Part of a small language model's weights: 53.2M parameters.
Each number is 128 + 24 x the weight over its row's rms, rounded and kept within 0 to 255. Layers, rows and columns count from 0. Numbers have three digits each. The size before them is the row's rms in percent of the matrix's.

# layer 13 MLP up, 1792x448, rms 0.0819, rows 451-557, columns 64-127
104:143162156087135139136119146106126091139085144151107113093178141140125139119128099160115138095110090132120125161104171093092145142106170127107130078091139095119129137100118145140122164100141150
103:108186153164154110164139107089120103166136123161111102097146138165153137117112125119128122070123168128133096146113150144103174123080141129115160121174100077138092156134138085117129129120161139
091:178131115104155088149109131110134126127136145095106180148092142081164138176143099178155145121121154142098098142148097143112152135124147120146095139096113098071112158096133125115124111116108105
096:168150083090123125145140113148149109102137123132140139118219137112128156118085156137134167150128108137089142089182162110114122130141130111105140127158141115117099119114122156159121133137134166
094:112139100124088165124133130106099124104068136067131130161105131136107133139147129140132139101088131121104129163140129128122126115112084126086098111153131150124097194140146126095140114078118133
102:117126145146142140160121091132169128153156117138181149120081143141113101163117142110136131089116101116129157150140155157128152162104101149153077073117153140109128089080162138072138126135126097
089:095124104112128148087144123101098121145115138123156193159141105088166112168152153138144091120132118132117133138091148110134116178165131161113128085154156147112145097128169146124122115123154131
092:112161131137129161099127137066125130126124130108113152158151110150198081132114106101146153131127157154151112128116098141132124135185101128101166128118131112112081126113157152150117185119142120
094:124109078105165139130154104132132124188137127116073126121124151147146148163138121134091153141113093128157144135124144145098144099187105112106146126105135112118119151105142178133094119127126134
096:122123137095089163135131115113105104127087087112133161146083155147080117107159142127178114139134089092156128078069150122085129139101138091132130142091096094127102166164092147106137167095120102
099:130154137098122155100116110100149117083131129135110127148099119149121123097119070157116118118127134127076124159131100153148111152149104120140123156129149122141132110126151149135128043154090116
109:139118104121093113099153133149126100133143123183141124174140128149138138132136095102110134105119114128159132146129117127111149139152125140133142127134086123148112164137109136114128123140105112
084:116114128084134155159197151139125166142113152116149134099093113108091103157149102137123146122101145111169129111128146115153141146132147117127146126093162127110149096090116138111115111133101104
099:126126120108114127107126138157127144129124112111104111110128134146143097121135130113203107146118116167175092182131123097092127148145123144121131139174138130148149101127121142103126128126151109
093:155094074136134153126144141140188115152082123107141178144139086173125149111124129143138121133145111119116106112086131130120150114135141084134156189120151141137123151174153111106138219119116115
097:139195091142162161132103174175124168138084126087147051138089121164080143110129073127114143125150126138086102168129125147136148165154096120154093123107172091101168105142167171150122136113158120
099:158115147134170134166130160147126150128120079112121138165119150126122158105131156125112089117084109192110124142140115116116076117123164147091106136126118121092117085097153146149131134109144119
100:150175161101113106168163151157143134096105146132142100122144184160130138106140130106146147130173137133152120149131136082141095159171131131108153140121103118097096159102158114133174117100109125
106:141106130115109089142121154112133040136090138138116129095106126151107144150099116116158163071150138142124144104118139111153149161139135119117098117152106121142136130119125152127119117127103167
108:138096164134134086107131110167137114123163141133133072131096118144159141171157140125127151116076076087117102153127106147200102116145123120091093102118121135133110206123129161080129137143173066
116:140135122139083117137141132115126113131174122130093129117105141152113124129130135122161126112130125138154143128099096107104136124146096124178096106114142123155186110134086147146109103107078141
101:120151172107116147110115115100076140125157129127163098133110101162176124108128107151142099142087140124138164080120159082127145135172128136108101087131110145097166096124136177138139164146122145
102:142118118162103105078115134138125152109153115120149095138071153137135131125138155131104150121121108145131111127080113121125148131134177116137143128062148131088119159156135179141137118162131112
103:130144135129128142105143122145140101141118135187130113136127154155132102132115147064129139149127099091118167085094120153123180151118143124125117111088148114125138141090124085101137146180108096
104:153156114127107125127125143139120149096188105178115093172107146125101086097100171101141123101107124143078098110114123144156122107162114163156183137155127128137150123159123132102100104118131104
096:132171129117115136108099103134142165153110118106162102108094122162119129143141151130182112165102160119137132144127050104156117107150098176135145138122128122134108068086207149160125112100125167
101:123146115097146122098149134114136145109156072081164124118129147149156142163144171128155154127163139133145108135137138133146188105113126136139098092136115111136112087116096141118133149103098131
083:140132147115114144139160126124106144148147154131089133127117141108087109141102134102143149128061137120138135069142158148175115130125096103164161148176079152110127090081136127106143169144119109
108:118100125096136168129166123098164117103111102137098115138139103116112118175124174136118128093128118133142156151133098150164124148096115160128121126105127152177138138143133085137192075115131143
086:149146106145129115146093148164115085092153098156153091099130151098141138108081122106155164136141119181086132101105163130122162129140114158086114101110118129112086183116128103143131174136107144
093:137119102138138114104113103174148107118114106163118127142193098135161151107113087138143110097094121129129146124105115167121111120111146125147135109146110171137131114129147100180113116110126087
099:123102149142130128111130146125098156141156082178152092163094100110124115131148152124105153144194131140111107134102127186129153102118090135116132160101119146138147137112147144153097150160148117
090:206099118090126109121181139140120137146123085144119083102145116102166130147141088122140107134129121124108156085123177133138152103132127123126151130109120135117125094182174138133112102157114102
092:168158140134124135104152130111098109153154137139137102109112166117081174066135101140187164099141141147137156138107070128125144127082168119100104139097175097139139161127162148138142159107192089
104:131078112096108175117117114138146174133158154134136112114132097117100111143104146138120129107141132163099093141063103137137130150125115145143131136150131178122115146096105155093136148102100104
089:103101163145138102160127161098132150118107089153088106151122104145049126149125106179127167109153117125148114116140162122127090142106069120095096155126136100110123134117169158153161096170129119
113:103095158103112116126135139121122117110119092125117104114173110143113154107122138161125145165137118085134108135144118094093160207134140120142141131085096143083111141140118116122134158148107153
097:115124135128165120141090130107133128136141110158123129150118167127103122123113141150109168178126150115124131089143128135111147072116145103098100108124086116143100046116125166117128116158194139
098:157144086139146157103103163081144148135126103111144125105102132140112073130148116143111096135156072167110129132123134139139151158150098134121124143115155149127070137134077134115102124128119138
100:156148139094097135105134130128142143122150079121149131102141112146099147110086153092133099176147159130147102164136148145132145106156161096129133155129138135179143165106148129128136112108152157
112:112128109123168115112148123153142103117128157129119145116116138159119099097113138149134143133129136108108088170146160130105109139164170142130155106116109115149152134090143059136130125170118161
103:113105113109119101126176137114095138107121118130110132127065049139168126108116121124123150108128101142152122092117164134122144102113134104124135138111148146146132171104137147116143083046097077
096:138118125094125114118137148113104152130154158138093115123154126116086131107105179122156132101111159148153152141190170138153092129149121152130107185109143091119096119167155162117141121117184124
093:135125128085111101129135144102124130131146165151136165120115141092145115121123106136178136119143090147145135139098128097159126137153170144131138160146110154110128085123098160139116109151104093
101:127114135135093118134082097151137109160117093150132092117139164140084127128168095149104162142080131122135132143135097131134120123150140079142152117145129141115129166124139166139105101154107114
102:072110077113114150118110105143119139127117108119171124142134136136124125106139153149113196165116068127126119163107140132086129147164089111140142116135179135140118110150118130124086144118124145
100:156082133124133081114137134131155141137102135148167112116143161132118140107124139144094183136169166186144139111092111149172108160137120151115151138155108133119180158136160134163146118108122159
094:104119143139137142162093118186148138138087151119145161153168118159136162130122115165159114160123136097145093167092128124153163098147146117106127114120119119127126147141152183143142183159149114
118:108179133142127116134106101116163136093139099109115138124146200128141130115167125169156154104132111156134128156135137107112136136124160115172105119108135111159160121162110111100149158090146117
098:139162172136158114133154098119112130139128113111081131128108097145152101168072115111133102139099158122135128147151120145166138134195103138147114153156151137151126148119153171135087080120111127
094:130127141117131155112168120154133136126104134114114193160120129137114181125170130121101148135176085123172119154091151099139138118173059145107135130143112116100111145106169129114145123128136120
122:152110121093120129188139160149142115133145121131122095165126113139104118131096101127129104105102108130130101127110129098117152115132133102112130118133132138094135163080124154126137158114093155
096:162158165113104122109104120153117140107113148132126174163086142148150107135127141100126138217149140132103122130065092149112109128142129132140160099109150126123103158142103170161131110129125115
094:141125146133127147110136152144133134132135124115112137145193112137163138139142112151141144119136149144133111074124119108162089137113132170098168080132115100176131133140112069094125195167106129
097:140117150113151149162129100145182082134206153126102139109126125096111094157129136151130158123086111117141086132133162159139153129120149150108162149136119157076140126109120133117105164148127151
105:132157128122138139143126151179094143110125107130119138145134163153127138127142135165096106147085107129161146158118105108125123161149139153092132129146097134119108125134158136092130134157190116
102:094147132167159174164134132100118165165119136136140093114125165170132098106144145131159147119132122103132133144118182129140129145060144153114128116113156121142101133143178137149160144160121152
096:127124154130145157180076116107109119091137109104138123151107109099153125126133120093116162108122099115127089143101099104121131111083158140117127127149124111137112123142135164126144132121091163
104:147159106142110138173136147112136101113126112137129097070121125118130126126154144078141114130133106134146144158096112132160181129149104158172109123132142115079119124123112154126185115115088144
092:093120084125108087145100148123164178145093092152119136151101193110127081101118137125128176108155153154112110180128141114105120130079116169105108112132104144101105091155149125107118168127161174
089:115101163108164071161098109127140143106116132105140126103141146135093142143148121105138078146113164124130132163135141110156086134179153143112126149088121144075153128147154149171149170171130162
105:109115140123146114148166118128118145161081095096155126127134158132103092092127126111103117148115146122142141126118164133103145111158181175115101122111140123128128117137127142105156095134118162
093:136153124089142146153171111125160140067097121150132120154164124150142095115162159094128164122127157108159092087153144102099165087067142150127125106133112111135135127086173128132122153127104120
100:141151118121138136142096124116111148143151142142121136154132122147138140116095129117133092112099150159121143149102126135131165132121137119109092126121118106134088159108136136145130070143144134
094:113122165094139152101147149136158130115143121145140126146136142137108132133153129118147125156078132111104122136143130133141113136176072147134135082159148072111109160128111129126146122084143151
102:110088119154130126048161121167116125148143124170080152098099155134154141148157144098085162130102113111104118108131193163137126085109121142157133095140160125130112114133161146184154099155152125
096:096136084114122066170124161137143180131131107107116157115120138110107090139120127171140129126157077137112077169092143107159138139127147122108150153135122117146120113117094113097143129120131112
098:113144118088130142118152091121106161100111110116102103138118097181118123141131170150130138148159142127131172176123114160086152141115145070160123090131105114103129124138128126154154151126152159
108:131120093131129147098144125105185127129149137111127123127187131123085109111173118199205212145108121137110149129117142125110142133076121139114105123091114089124130177121136129127126128110145105
100:171141148111106126117110134115148125121087123128171134145128137112100126102139173093122135107139128119082141080107162120119121083188154106094148075115108185123149145133117116110163109099153176
090:144119170126119127141130178129120159134093134119135121139108168120137146151139167134115151128149138121104168136164157140144133138156153089141141084148120139125166128113157147114112137183138144
097:135124136109132157120107146101123146104126089080108134141156138134117158157122137122154115149120142136122144125135125173186128124129116132109144096102121152140125117128144126135126093089140137
096:115137119080123143124132108128143146114164103142117118152139151118085151163119141087146131132111168095144114179101104162107101173137091132076159122096092164105117135145134161139129128079162125
100:089122106127175124127158179121126167104131153103159124117116113104149122148134079112087122180125119130102126119118156177090138151155142113123118097100111130117087105174123130171127127113117138
096:146096149092127108120144142139131120107097086126107193092133148150098155152162136139102147141104131093139129122092160126097114142094121202163116120098144132135174183128147118133039124113151168
103:136136102091062091133147136140097101121088099140098123091144108173148129137121125138118105139142114092083130127157147123119102106138127139145121145134126081109133153113121129148196106170135106
111:101116133113105134151120167134127142124147136103119123131127135135150159115090143153093153128090138171103126149102086154137104113131148143144117111126086125134112124145141116123147139111130120
085:116085157122105108141109100148132124145101116126154098160135178134116122153148140151128123131122127122144100148055122128115160099158117088113144066137148112123112139119135119110139107101109161
093:119124138139137106118122108135140175100122108123112112137128114126124129122170125107146148143147173098114106136098103135130177127102162134107097130119108103164125123111163136175143141129166085
101:142139120080133122110136114177105117136128145120096090107136109124159136109147138129113078135130122118131099130098122121130159116120111091163132068126140146139147126117100168138144142100112127
111:130135138104105125108126160130126173117108088101118133159140116123160131116124097079126134147142163169161178134134089145141152140128144170108152115049141117124150095117162205108142110093147114
099:123144144090134087156145174130152167135135133136155145168142138161119129151094101161129125089116120089061157126114168132135125122151110100121155140109133142126115138127142174099154133166122102
084:083145140092145106142118128115123165139152146117093160150144111133144100118088150150123129113151119133147120089122156082095150104082116118116158165142097145144123125100114156136135158145148133
101:170100166127165118141129133118156102089123155123113141134105122112103104133161122120084141109163120146104122116112124121130151140113168136151164147133128124123116118115102120135138125122138147
103:157115117081127079161119136114124173143124117143122155148127100113138136130128131134125149131095101113134102074127120102131153131148081101123108086108121081117099151098092164138121106119183133
095:128152135122130114094098104142151158114123129151129130157189098137110144137155142122116161113128128124132179149123148144151114136146137157132127113151140139169120157114122089095111146157110133
095:114109094133105142126087082132119158089106104082112169131144073173141133166120171127124133134137134105091128153149167196095145148144147163161123101120167168127128124126098110152144148147068130
099:123116132099116092100138068137119107121184142124097105120186166141096112132126160115115111102106128152136120108099122118122141122109103130124132113139119071167120133135149111119169165116137074
095:104125144123136137152196119133113111089133138154111129141122098122129157122109118156105115144124111150144155131145145156137139156164101146113130151145165163108145091123132183099136108120112158
094:125117132113132118134120092111153088099130141126138136132116123154109155133112134132132133109112163139092089136127084130122136177145129098122086149088080131088085171098142131119105155097149118
096:135158152114155111132162142105135116113122188153142114157127113137166143160131134144078140159161140150123121093127164152146117126139133104127113114151159158110158154113124127074131085174148118
097:144098138188137112127144133142128197080124117160126131095130122134149095148143109120108122162116120137130124105153102137121148102135125060156112161127158119168090167138147103121082128131148116
097:187146085137132139128130176143124171103092119077125125123150169149161113128111176121144155160131131124129115078160123143136113158117193094107105139127131125099151121124154130140117120128087148
098:117156111078156098125122104145114098093152099174053100086117153103109108090135107113109136147156061104117139094138134166076167120133141136129103109124136132134137162132129120130162167178136120
105:098148102126108124099135118139132115115157126117144142120138107154167122133072139161085096123086107077125093160127112143154114125100147116121162115169189146119156122115156117147112159045134144
091:089138060119129121122115166113172104145162087142168131114103112130097095094114142135136104130158129113134160130149106081128119133135127136126106121134182165138117114093146144082133114140141133
102:124122138111123092161138095126109155120125135091149158148161121135141140129155096139093181133096137088111077115143138139143154128149143147140157143152133135117153118134111119098178137105064158
098:114109107128119138120152143146129158097067173127123169127125113123124157097100146133131141134143136128100113137136124132130123154103150144106146119166144125110129141147132121158127132084137139
097:105137132110136127152102144177138156141125121098114167164130127133120116107149134052111103146110143107133116149128106088140146121160130102102079122138107128154124150139142150146102131120111149
091:126148129116130098127122169117079128151172116123112125160101126146134132124124152120094160128129149133139143162133158126217083123165119123099126139133124120083125134122141118115201135153147124
103:105125169161131144116158100165105117086134139130093114100161102126104139126116094140136114133122157101115120068138125178107170140132159132142122142141109127176157100124128167120141114122134120
104:127122109148151115131117169111148202096151121159120134124090107098085175141067154133107126167087135149162126101100199129146100132123116115109105158136116122140139104091178164109122066134158133
099:071094101122114137093127171144138158144129107126155137109098121104108132158152160177141117134150117091073137117082156123177135082118144163080141124120107185106129132074156161126115147112127149
099:107125167148138156142154096186089129153141105134152151145177137103100059116127143176127123122124124145101125125153101155145128152167130110191124119118118119069122129156138131147059135115133110
093:135139142089147114116164127111097123128115099127104158141137095104121094103127125147215090146129173151150113139157125170094135157156152112158134111128111189057118108081154132101083121138136126
094:115138121124163120117142160079086087095153111150094108156127097121141135153116108136154128106136146086121096159146127163111144102109135152127102155170121132129119150107103155112110129128144091
099:083136147144148112157140104153127156148106121126123133120137114155154157157127141091132161080140162154119083145154102113104156094133127094113146159157080151111175152121115139093130121161126085
# layer 13 MLP down (transposed), 1792x448, rms 0.0869, rows 451-557, columns 64-127
103:139135100123132123115122139153134104206141124099112105140163143096096108124128136154088128139110117177090128132163150121116128147151139150125121121130169130141170149082157107138139111097146148
105:156124151117149128124120149125092138127109133143099091130141126176096137109135155153126158130140128097151111125178117139112109130113090157103150145090085118123103119064142184170140165154165129
093:164108155111140103123127109145150130122104087151075102130103140106133129163126133153178124160109135153154094138131098114142133094140119130110166162096142103097124090116104143114118131093117148
105:142146088141101113153111096086133130165109157108155112058121112115163166131103133132119164116123090084115160174179154154149135104122166128119143131154141152110126109124118132142097135145092154
098:144125096141095116079157148158110157141152139117138159158134118094096125150144148104163107143109132108105148144094106118143118172126088146120139086126116153108142114162164151097155168143161171
108:134166102164143181141115128150136125142094128161103167114076118142134111102156162128128125099148124110142146105165112147109139119164163138155147065111141151161184077112151115141153146123120169
096:111124122128122106115116152166157121148081111100091155109134116114135123139099110150131145119136130139161128087162137093124135093124119071154136134089119108137145139141137122103125133168134099
099:146126112140157128105112107144129130149148168135104160161174122098101119089141147106119157155127123117130132160128130102111131080154140155107109143132138101160100165144130214137145137101111118
098:135138106096085143145084081151122147135104146145181121128113134134141170101115126149169118157132081085159123113155100132122085110141103167140150134138083112064103106113113064121132117117123133
095:097119143145098129142127125071112169080123128153149149117111157168117131103130140137164178115125083121125164129115146123114184111112127106108132120134144095094107152131118114119134111127145104
104:113178122160148152152102123105119158143137124136097162132114115095157147134117137107149114096116102137092130118152101146120129152123139146125127128117158097098146154170179123158112102171139108
090:142117139136128153165151140112100156104093160119136074157139103129117141138101097096129134177120133134126179116133105162166149139137095099138134157094119147142163098113119178131152133130097132
094:111144116079137123112151130055164112137134115139095115188112108112119140120155118083162083106134075125097137136112145107107109121125133177139143132117142140106107133098131182091163160098111146
106:130106150134122162132112170114125198112129087152122124086160163127147112140145138119171114120110101108110116141055128151110122131125084103133135126140137110150160116106139184144174128118123112
091:129134119074180101128091122133140154158128131128056134156116135119131142144151137158142114154125149156113138144119139114136153147128136091155120133143103157137136147132097117162156165137114142
100:147105129142106147084134137104096090145172155115094157122128153113103074113131056058111142093142122132117131129106117107145100123110093156151075175120104158133126113136108159128122131114153110
102:130130123132131101146111184104112098143082135131113118157114129153138156152110084137103131109144145156133150098084157127117133106141137098102127155127138126100116116118153126122105147148111142
102:162163181035128112118111127146127135114120135141153137169084110106121093137106139116101123123129134103110114129098156128103099135183106115137154094117093122144123155091092178120168130134136149
107:145141110140060136111088157129105099142139123097097126129108119076116172127114092137138133091147136160118121159107173126138114133109144140125079155107160121132159127164163115089117096171130091
106:134115147118108100169162122110145173153120138112156089127131142124129105139112132114132134130123123160156143147145123121138141138126166150138120121155147100101131167148111126133115120123145134
104:181134145101140138129099064184100119138102142154104181128149138145129130134117163104111167112105138112120102146162142089152078116180100136150103119191124168131119143132116148101155146154075112
102:080100103125165124169116113142141140150129117122139097109084132113134106132065146112173128137126131133136138071119128119111112120129061126118125092080138116167154134115127155144119135119157128
110:123129151103155145132076135092131118104144123170142077111068129093141126132113125131122159104114136137129135142143145116185138147158128102115162162142109128107136095127136105110102148108157122
113:129140156123139123165121139109108124107127112107152100122134153162127132160128112129112142182167126095124126134101155149127114120103130097140153121160097150112129076090102119141129149105090132
098:131072133091145140152096108158119147167123111203122131129129130127130158123145131107167130134091150105109174126152137120118112103156116146131145141106121124128094109120121166141108148092144161
098:061137145147145140138142094087161117124133141085123143138133108126126149139119144130149148128159117128134128177119095122171134112103095125161155097144103140109137132087173115104147138200109084
100:156093091135137114108111125127123141107176130075096093157128127137110146116125125125139149142095140095154087100097155117142138127116167127130109105136120107159128121121106170102110118113144129
091:121144116087112150103149177141166143181123112130160097149105114124160130169144144175177170097120121113117134126134115116149159127101140158118124143167121111107144098070141085107094131128167098
103:119084128078123143133115149117130088135114101134138163141137109132146139170125138131128086115128107102119146121133121131121126140113110089145105115110131133121111116111140115144115138105125129
094:108112110134179088132175142149088127118162163142149112149141111149091181121110132131156136120060133111124117107111114146123167148148118178113093101143110159158109124087129118149093159126134123
096:124112091129127123141146146149124118111084118128089117126133122094118165141108102138182083161086102121105126117109119131098147149128089124141133132128154122149082168143135148137153106189115141
105:135142164126119109142135144123130078131091160144129095127143132109126123108122120162112158119114135152131152132109124128142127104106144129152117112127104110135165151130156143143148148133136143
098:186097079142141153174124150084102139121137114116162110108144105115154121139154107089145067135116141111129128095116119093137138126085103104118127111123120158105086118103115116115142083117103149
096:099131099140077133154110109156100143179108155100115135109110133130119117136162097141132139105172140096127141158139127083131108123143148105151170141148120087150173143135126101162152144099130148
110:106186132170094096105134092123122157123119105121140134133119150150122171161150152165147115135113082145122112116141125097128117115123151135081115143124088137105137161111077126140139137147110127
095:147128152171130172132129116154141095121138134094109118131121163139096165103134149125137092070091183144120086157129102144144104121096114116149116135163113135131092152142164182123126157148107145
103:102139127098123136168143098152140140118107115149147169090124092117132173123115136142148141119112139118150086066152146132091118152150146091126149175107115137122200111092154132168120116111129098
102:106107150145159103134107140142165146113166102059116113154142142136147114120133131103163170112124115158152140128164190149138137117159104128093137104121107121112121130153115117132085135121112136
100:132103119113101127147144132109155125098129093126175119107114162101108119122128095128172111096096154137124135147140118150118121105170147112134125095145158138119142156133113112125157096135129121
107:133099160130149102131117079161124203124166064119111148092090110121148066084085109125155151137132131124115092132154118114174160135163124153126142171102094119160115124105147148143136155104132127
101:148102131118118100103115136120119146146150117173136156118069117162144133116138137179135158183101183136153127154134122149111155164120124118147093152146178146111138097153149131128104153164133152
105:141138128134119122119126129159100111086100090116173122145163115116183146119149084132140120113152126137116103125134151138101124114181094142117110133123133128056107140120080144153136079084095139
104:118144111127137139113118091144128148107131144123122154115138151132128136154156093139164111127149104109140166075167134171133110126134118109149124114140141070147115146158132125089133137092137099
091:146117176192164117121101132126137148129135166108171181146137118127122116117124131145127161174107069117137094108127096123110148077124141137122126117140146098107129139125192138122147103144165127
102:129158088126124078132129101125107138148100095201104115146105141118150115099129099092136164132126138117131104085138091133143080085103138144102128098128113111127108109086126105120161135118091139
108:093144111090138144136141121137186104160119107112103092109094147127122111130063112123130147097183130149138100093142158168137136121148097100121167099199128113082121126142106125118158144118168191
098:146141130139137138170093095096123141129101098121126117161157122088097143153096166145111114131144148091129152146083097089165129126113145119155146125181138132145100140099103116143098151148118125
101:149111106188190148084129105210177155121135113141154121121139113152123129151131119126121084140116132112110089146147125140083119114131135097164131127115090103142134054167139130161103157136117142
094:133174126158125131123072130137140127102166138104118104125166117110136126119134123125117121122141056134137105135137173172122122142131141151130109124103143114119111160136118155146148182113134161
095:150157122105177160120102117114174172146131113122112122136142128110120102155144125118140126135114142097157151072156116126135134103107137130170112104126134145140078111123150160118136116131093185
094:153096086169180135151129110113158123156132143149092110135168152148093139134096144112135148144127140169079102102139128129139165119106108134129129146121119124117118106157158141166119142159104091
084:127112121072180145115186090158111122139115142144123101142130137092109108107169113144140090134165128156110130128124179132125129133143137135143136108149135153108140142094116139102132116077131189
099:102105111085089134110137109152126128140121123125109072106140102124177096145108125210109163123093120097156158151145129184149124120111175150120105096097086100142129124126148167144094142121136112
098:129159112087108143125097113121162123150135085149125091139190119139139156101097123138154108129175118140130104108117150092128158145144176147103107162083157141154102137153145154126181145120082101
097:122098169131149145118147125124130086075123134115105126146134120119120085153142119079118139107142122129115116110149163140131097114134144165154123112111076162126136117145140118163156116101152144
105:091131118149139138118107132120119108121125113106156094168095126135141129137145085191157137121137096117154157127131115130125135148126113173144134132124174101129100131155125161129154120092097141
107:128120154106142125116115111130112130106122131160127104145156101153082109162106105096120099116096128101153165116119090157081130121123108120120102106120139082196096116129125168158135115163106170
096:120118127144111106149097150093116113144122125151100114152126097118169107132140190148129132116169140077149118080077082149140133104119157110088141109139128120133118133111131097105094147133157116
103:126169151143139127171113151129120106185113143120109155119138171150143124137121087146136130153122141156110157185128130138151135154157137091136128113152044116116128098156083111134151120132089119
098:156153103135105130154140142122120125197157124132150132118126097117124110103137095111122108106155097094143153118162100129126148151146134137143107153183104121105143150158094133118151118126100178
099:124138121149114109171124142121142148160146119144127124141125119112169166072122108153095136127135144133090135115081132111117191134132175154129156148151157084143148142152128119171073134144081098
107:125153135159099112145118134107119102136110106125104146122109146144135168132083138149098108166151151100118137084115148120144113065132108128165142147102144119145099126128166142146134081134149097
099:100145130130168130126122127126125131136137114127101138126126138140129128130142119145131149157151111111113110121126185136167118144107138104114134141157125136087137153135120108146139139151127192
102:115199123157105126095131097133093122101126122128114160154142126146161098131111131133095082120167154131112151107159140101115097106145104177093127142133139105142116122139113134101094122136115164
096:110113176158119134174115099104143153127092100134177095119136106118158144116122136125118108095146138124179086086142097115129135132117132110101098131144113117164114100120170100122185140087132137
109:121129096131155133107107128162178154204126106117171144135086140133164161125127151159115128148148120130130113107133114155113116143108123124150132098131129145088103105107139133143088145161128138
099:140149150187116136090132151140078112119122101142094100091089113126125135119105138166131119114159143125159139107078114084158159160141170144129174120175133159128151099115076131128111147103097090
103:150148107119141168109160135152146106123141131104149123119154136120138129160139099125119118162114119117084113145156143104193131143115130135150148115085132137137130117130110123145119166115169167
099:149140139092120121140123154124125139137127119100097127119159108114159148100120109127121154114091124144136072141117162114172135122110110123132140113121161137106130183093135130138150146151127090
097:122156108148144167111107118147184165116132160101113075143151173087111122111130153056090138156098150111131144137129145126159141127130128141104117106167165127114169160108102096142142165149114155
092:146122139107117125127093137138121107098131147119144145170129108140138109125190146130122119140152135095096148112113110125154134134100100131116162099126095108170153101116149095138127114146142094
100:175110122100131142165144115137146165103076136116145131096112118107128141114112095066157115109086122129066175131120135160138155140157117131077110131111179141144158115137161111146128105114137142
097:169118112144138100144155129137170189133120101146119131113093111127121114114137175140114120123145068138122169156138122127140112128172129128110154157105109130129191075076141111136139151138112151
107:109122125163188130130097138118138121110133125101116135129115149132120115103112103126156143103124108194151129141160140112124173159110122137139068142115121124109129138141101125139115150123110124
099:083117153117091147142125125137127109126173112122115116129131117133135100152149143142150132091071131148154117179091115201098141126111128132140120114143181126127119156143137111111173115109101109
112:103111147151105130101166105135102116149129107110118138105129146176165140114115107129104140158135090097143105105093158120145109143096121131124116157119103110134120108123158111127143111131124131
100:114126140171155107158148178157126125150147140131131118125140108163118115169105136143089135093096146141177125153136128139147148152152124113170150123147129138103125144136114183146135132143134101
092:146123130156109135152075091144170099134134124145149166125067165086134132142143120094125123111182104144107135112148110147157108123096147142132103132155124157127095141145097112123181091109100131
098:082134114088102112111136100129159067161120127127052138090141146120108103114152126144119131142171128126153137135094135094127136105151108142135082141110134063146105138129130134114120119113109096
099:149131135123152160089105159116146134099127128115123094111110133103159151112135117146136114086115141119181145141124140136138096123089131097152114109113149135142178117097178168129143124133100117
108:093158092128092166114189108108137128120120157120119129123147163087119147076135142128143084145094150136125144131121138141134124150109141135159151122132133121138109119136153166146134121094082150
101:130125142115124121121152146122113113114160122150095176082091102136094116129102117124124119141149135141128127123110108144143108167125151130105131097124097129100078106134118128150111159105121137
085:191127181154121154104123151156111124088145136152125141136130125118094120056168104103111092135134121146090084125149112119094183130158142098156153135128098118139106091122104118094079161116122136
097:111123113201089200123102107136095123093110138114121148149167154119128132138130152107128137120135182139108115126116126112098163102147157145142091145150132142104123097118141113142136105154078121
103:107115082165171167088116142170131097183128128198113116096122140132120148137162121109132132155114126163138159189140131126102102140134094075129123151132135144113188172140067127088151167113111107
103:120130094165148138171161110066130100109187109146102107073106167124163135148104161140118107149097135138128121106132095165117119082160135110131094139123159168103124142148173129156161093139130103
103:136152125084116109117143111136093096088131137140147136174140097163109145100105156149097149098103140160087141132159132139118126119119096166151120116146154126140146155124099120089165113123117152
108:165125109106118125133142138158139113156145113131141131166111132184149146068151118135104116155169104118130189126122096124154096163119124099111128109112122152108099124150133107121149138147131126
095:101129104103146139112203099137135101090148117133102115165108110117181123117128078140121070127152160138152152072135127103105149143153112118152140120094102078092130126162144105134178098129101128
091:139057131108117127156148087120137129115081118118137123106091149117074103108121103149123124106142125100086142148112148147114124147134169108132114167113178161098122162133113145091140152135106123
105:176112129120147088181086134137106123129134116109141125107135154089168128139150113142074156109075097132127136094145134156138111133129126089166116103125120112119123124136105135146142124136098127
097:163161108159120101107091126121130146125127171124129149132140101118178119159132126170089125121076155133133148084098147107122113139152116158144140131164088099145103105141090120118126105135126119
104:161130131146170140128158125098126153091151116094112120152136127115148110149145111104137112138149131104119131106159107093140134158148108082119182087129146130147085099116131101115095135120112136
094:119131141136122124145137120113117106128143168148180133105097097132122129105151132147146117175093150115127121132162155167123160102141164109155120134140125158119155122102116099131162104111149122
107:070123118169072122156143155097106115148173169157117184128156102152129130112120127132094144126101156165112151148125153132167138097157142173130169145153128108167105136121107128149113126120142117
099:087151117172124108150114131114118122118110094157144122170135104155124104143125148081113133104130122132129129093106164156157139165108146148101161151111117153123151136092152126160139141117160132
101:138142156145122143129140101108117118144134120148083115149139145133147133147155152127138166133155153142101136153138184117160169134156138126155114138100131122142134073084106157099105120144118106
097:152166132143148158130150102138131149159155110118082102174139116101120133090132135110063150050103130157100120127116122154155106144146131144094144137125180116145094136126154122126106130116125135
097:122088169136141130161109148121106145087155099129097112131129161123110116140124123089127107119133125139156140141102125150110122161142140149108091141138124150103115149122108146102100126125108138
092:143150143211112103122152086142127077146125104121111109141109149099135162126120103154135136152108139107144138173107147101148109126173136132131170124124154110172107119181135157119122098102097076
110:119109111156124097128141122138158145095100137114140086103121120109125197167089137096097142201079117109098107087145145168132104105142140142149108130127097119112172127070098148149125113141156130
094:132140118178137096118154183105138143110167131137097133144128122129100175135104122126140121157127112121145141094129115146093135171149097120100085117135121085110081150159132101084117095094139106
106:119152135147154105135178161129133143115140140105128115090135115090121136138120097124101097103151089132098154114159125097140134132130169110097125141125092149126124139066114110083121157121125126
095:142134134097130126136111144095125065129147107113079066163098127101121135114180145150119155145115137121158099117102132116161152125134100147161115142101081131138106124137176085080109126122096142
097:172162153123163101111133097094132147131192138117121159141150087129190104146152081137136117105098121106122107136085133151152163058147143128111097090107113151127174108136116146157135118114134134
098:140144167161144139139127156142135134139148120108130116132096094163108134139097113138161144130111151077152154110129126161133158120146160144150084118144165121074154170110177126144111099124167138
097:110153090143111155114096118132110116068128108124187099129125130090108129147148122131127118099154112108173123099114147135161132137105127115188134143155102098117130090152177094096124130116074118